Each number is 500 + 50 x the weight over its row's rms, rounded and kept within 0 to 999. Layers, rows and columns count from 0. Numbers have three digits each. The size before them is the row's rms in percent of the matrix's.

# layer 6 MLP gate, 640x128, rms 0.278, rows 492-519, columns 0-31
100:494524531496509489575503539501451593600501495512474466542517524569577602443518565531450488552530
098:465492516466492572496519585490593473518526506503403408509477450511473436484470501397511517502546
086:546470480495480497514507614419383537509470431505456462422533423583552470445533509471533522485362
104:511523463482497512556539523451469493544506532595461622596551499502515495526545491473435487488521
093:466435401412424502540463524468536463485491430497490508484504608490506421520568442521528420541537
091:413452510604496518472533384597480461492508541473472429489460516457569587479541481427522510531609
099:509479461587493553388414461361569412483560504522512473527530526556538450456462497463482578506493
102:507480510574573511487433474500462475453525558552535509589461566516518443475539429496423587498505
101:369515539543521571553483545541464509546537471478554399499538509501557566552573542477365535544403
103:506513505490543485539530438401454543445573517559514527531513530456540510443517556521471508520448
104:402536535474421512504534494492504536526642425483519480477514501513483516417512494567519567527527
093:429505516548415514575484425479447523498524477523591561451506485523369591566559493480536433476464
099:481608443520568395461444514532447517584515456462476539514474451592432494467566596477432510466463
110:554441491460507484502486588533370491557553474456603575553505450625491496533507486506518610506632
103:508484477525575520474511460446449522446482514493478440356436479540616549417477468525593519567431
093:550470469521469490362451484528476496454424536433564500492535446495516450533481455505537514427527
096:444553538510489434557435525522505573503453511546517557425522522512472445503452502522505467435423
106:523458512584450519475591506557511552413526545604498571515495558568509519456554490560471528510457
095:544576496487517415556469504609446465459422495492498497464557458423556415471532568488380508470534
099:500518513477557448464578486432550435576499477481513509473424495492441449533498542463567415476524
108:508506575500513476494472573516478493607570470436565437498518510545490497585522522479547465533486
109:531522508547510550369468543395448561389553465595541584429520520544557480548406597422486488535388
100:397532483425535470505558414504526587539437438503514487523433437569448525470445445430478488537576
104:456614555448499425456447520559503507477516482511448486424569499523470529527430449439534505445533
096:525558518432502513553520476550466489603581556487526512582478532499514500493529510478547489477411
097:439546489473507540587505482544602505528572368500472551528487499534552569437558487523517538525469
105:504458545476513509469534565502537542494494500458501382528463526523571486499461483433443536541497
102:499552492512648514493545437408545467506550534468454471498521586466564453560460461560424441509499
# layer 6 MLP up, 640x128, rms 0.269, rows 492-519, columns 0-31
104:521462493517497472547567470576521531560581505484495532518449520504578447540498496575547518574471
102:504509560503514588392475519510428537507533402490520502591539495535493446546527543440495392460467
087:477488479456518461450502550517417497482491407569506459493506432530634509486567529475530478448421
101:446585449554498573531519378469424502503414514531488475497523542494643533504561491545475574402528
097:533388466579505485540501419513464552553481531471475511388604489456386468476527595405578550486578
084:497470462465438483579599443525535523525483508474556408482513535545520495429451449540531542450500
103:476481420492409530467492547497541434593511559459504476458588546559566508503548420523515463486539
104:490490563482459459500521621411421570462482512503500487538502534476476523552486454588539442482492
097:543429442442536368433512635479472464488476480557501499547605510484537501510535546486519446509510
106:492583465494468664493543489529526502503526505468448474535456502444542419497576435444499352446506
096:519496543529519484447420423573474583485528513569494503469470518487471536620534497592510554491470
093:368474500503459519568491515513491596476527501433530593401538481520466522552469483483466464410509
092:511437531554370474473560523557545479486485533434492489390475554551562551463539535563534540483417
111:494522452389462485494562413513487469467498517595406537449458356450558512488476472481458492581522
101:476530430452492508556505465409452478461422533469550439448395508457548498386474492452589586489449
101:450400495486525491462503392437463431423504475525519506530435463409486527515502497458438471459477
095:429544425513506441514596506472461568518530497549561573467498548485550500515475441478517556523409
103:479476588443474527433463470466506524524525532532464527566436464499499485541602462418594481527440
102:484442518584473506502456498486543525500519460504490568515495533501468504532441499556545474495546
094:542381456441465449454534436545506557485449494504439499554489462516507573491499530384543440511519
099:457536500602561488441528498476437543476520484477564521582538576571517514519495462554425440463473
106:541508488513520473409593449491463575438456485509529554391449485511471435479383496458455500523368
097:607547515447435515486474499480522490426631492524488465502507532538528470466526505518597409549506
093:562463569425558491535593495543518505616485521399504417465391433430484564440515517488633428524490
098:454454459551460563515445486462524478479511557524473450513517497546491528428480487453468517517564
109:448464457511410535574549462521470442449528546486444511501575475534566569505433508573431430403472
104:535469497447524463484559518528616564529479543527469470494506558507589416535425488509490495543543
106:527474537494513467521458515522470505495503477453450497497494550466391537511431579441456522485500
# layer 6 MLP down (transposed), 640x128, rms 0.248, rows 492-518, columns 0-31
102:516509576534413490523560593464553402503532502466578476539503494499488453400487496566457492477612
101:518492539549524470555519481495517555407466468467414402383516562435537430442497470500443534535542
087:482500492415504505522449609513556413482460497486536506520525491526453458574534415517468523437511
100:407443539524521514462516550549566507432608502463462439501486572421488439477470487528530459421460
097:524499559521575548458465580540423448533512619536455490500452475490560503472476479424511444522455
092:510440503464469475517511471468530566520546542553464442450491462489517490442498428540599427515569
104:474557490460488541448487541477601508588440546515507520550481453539457520464536499525465531555494
105:419433569511419460527521503522442496520594441457517492399505445474458490471456426429420595488550
102:551422502497543472487520528520420543498548537481582587501528442392472502502478616470491522417525
105:545520462417536565458476481476518513530396436371555496594559530505492528530466471392545473446538
105:447438541437434509552504518546552519468463456486520540518558494579657454514534342526487448497505
101:493509471531424469503453516485618546520391497429469478460403529538466450467482513504434570487499
095:456540509541537472531472527494432502495549445427485440479584449613596401496484540567539464498549
108:495495440423571518541515513517529499466588546485465508649510501596387466478503458441438470536514
099:448502532466528550607515604576543508496443490532489526520529520493455430489498498466493527463478
100:444494584534529490465488469398468489477570488539597595412476524509468483442510455508501465468573
095:429478497492532537498536607507563444525535452454506476533544631514494524517524488511473537504548
101:486641463437497342533549498484508541572475503467486523508610532466487526579479508511539507493515
094:542471446619492503489440564512514463502506538492518541517527493481445425429599564504553535490538
100:518502593547459503458455436522559475556562435453523485490439540450495492550569460512471433529518
100:567516464581538545477523567562494506416472524598467532501494467499478511496575522475536439502571
105:409505573498572490467479445537516475465476623489484455577488469521518551553546495527541377452568
097:453429512390506487537521427442427546522487575505495456597560385511553452456470502517510390484541
097:415421524481483507491494494498500482484469473634516451453504515536531549598584484431394424491463
100:619489420498492514514522430533479500439634487494463458464496406365566542572513495488472545455505
104:447481461527503503521412514451454447538529614436550531440458518435533514510574402520436536388506
105:491502486437497491510603486553482514547466456431487530587509456462575496548459480515478522515481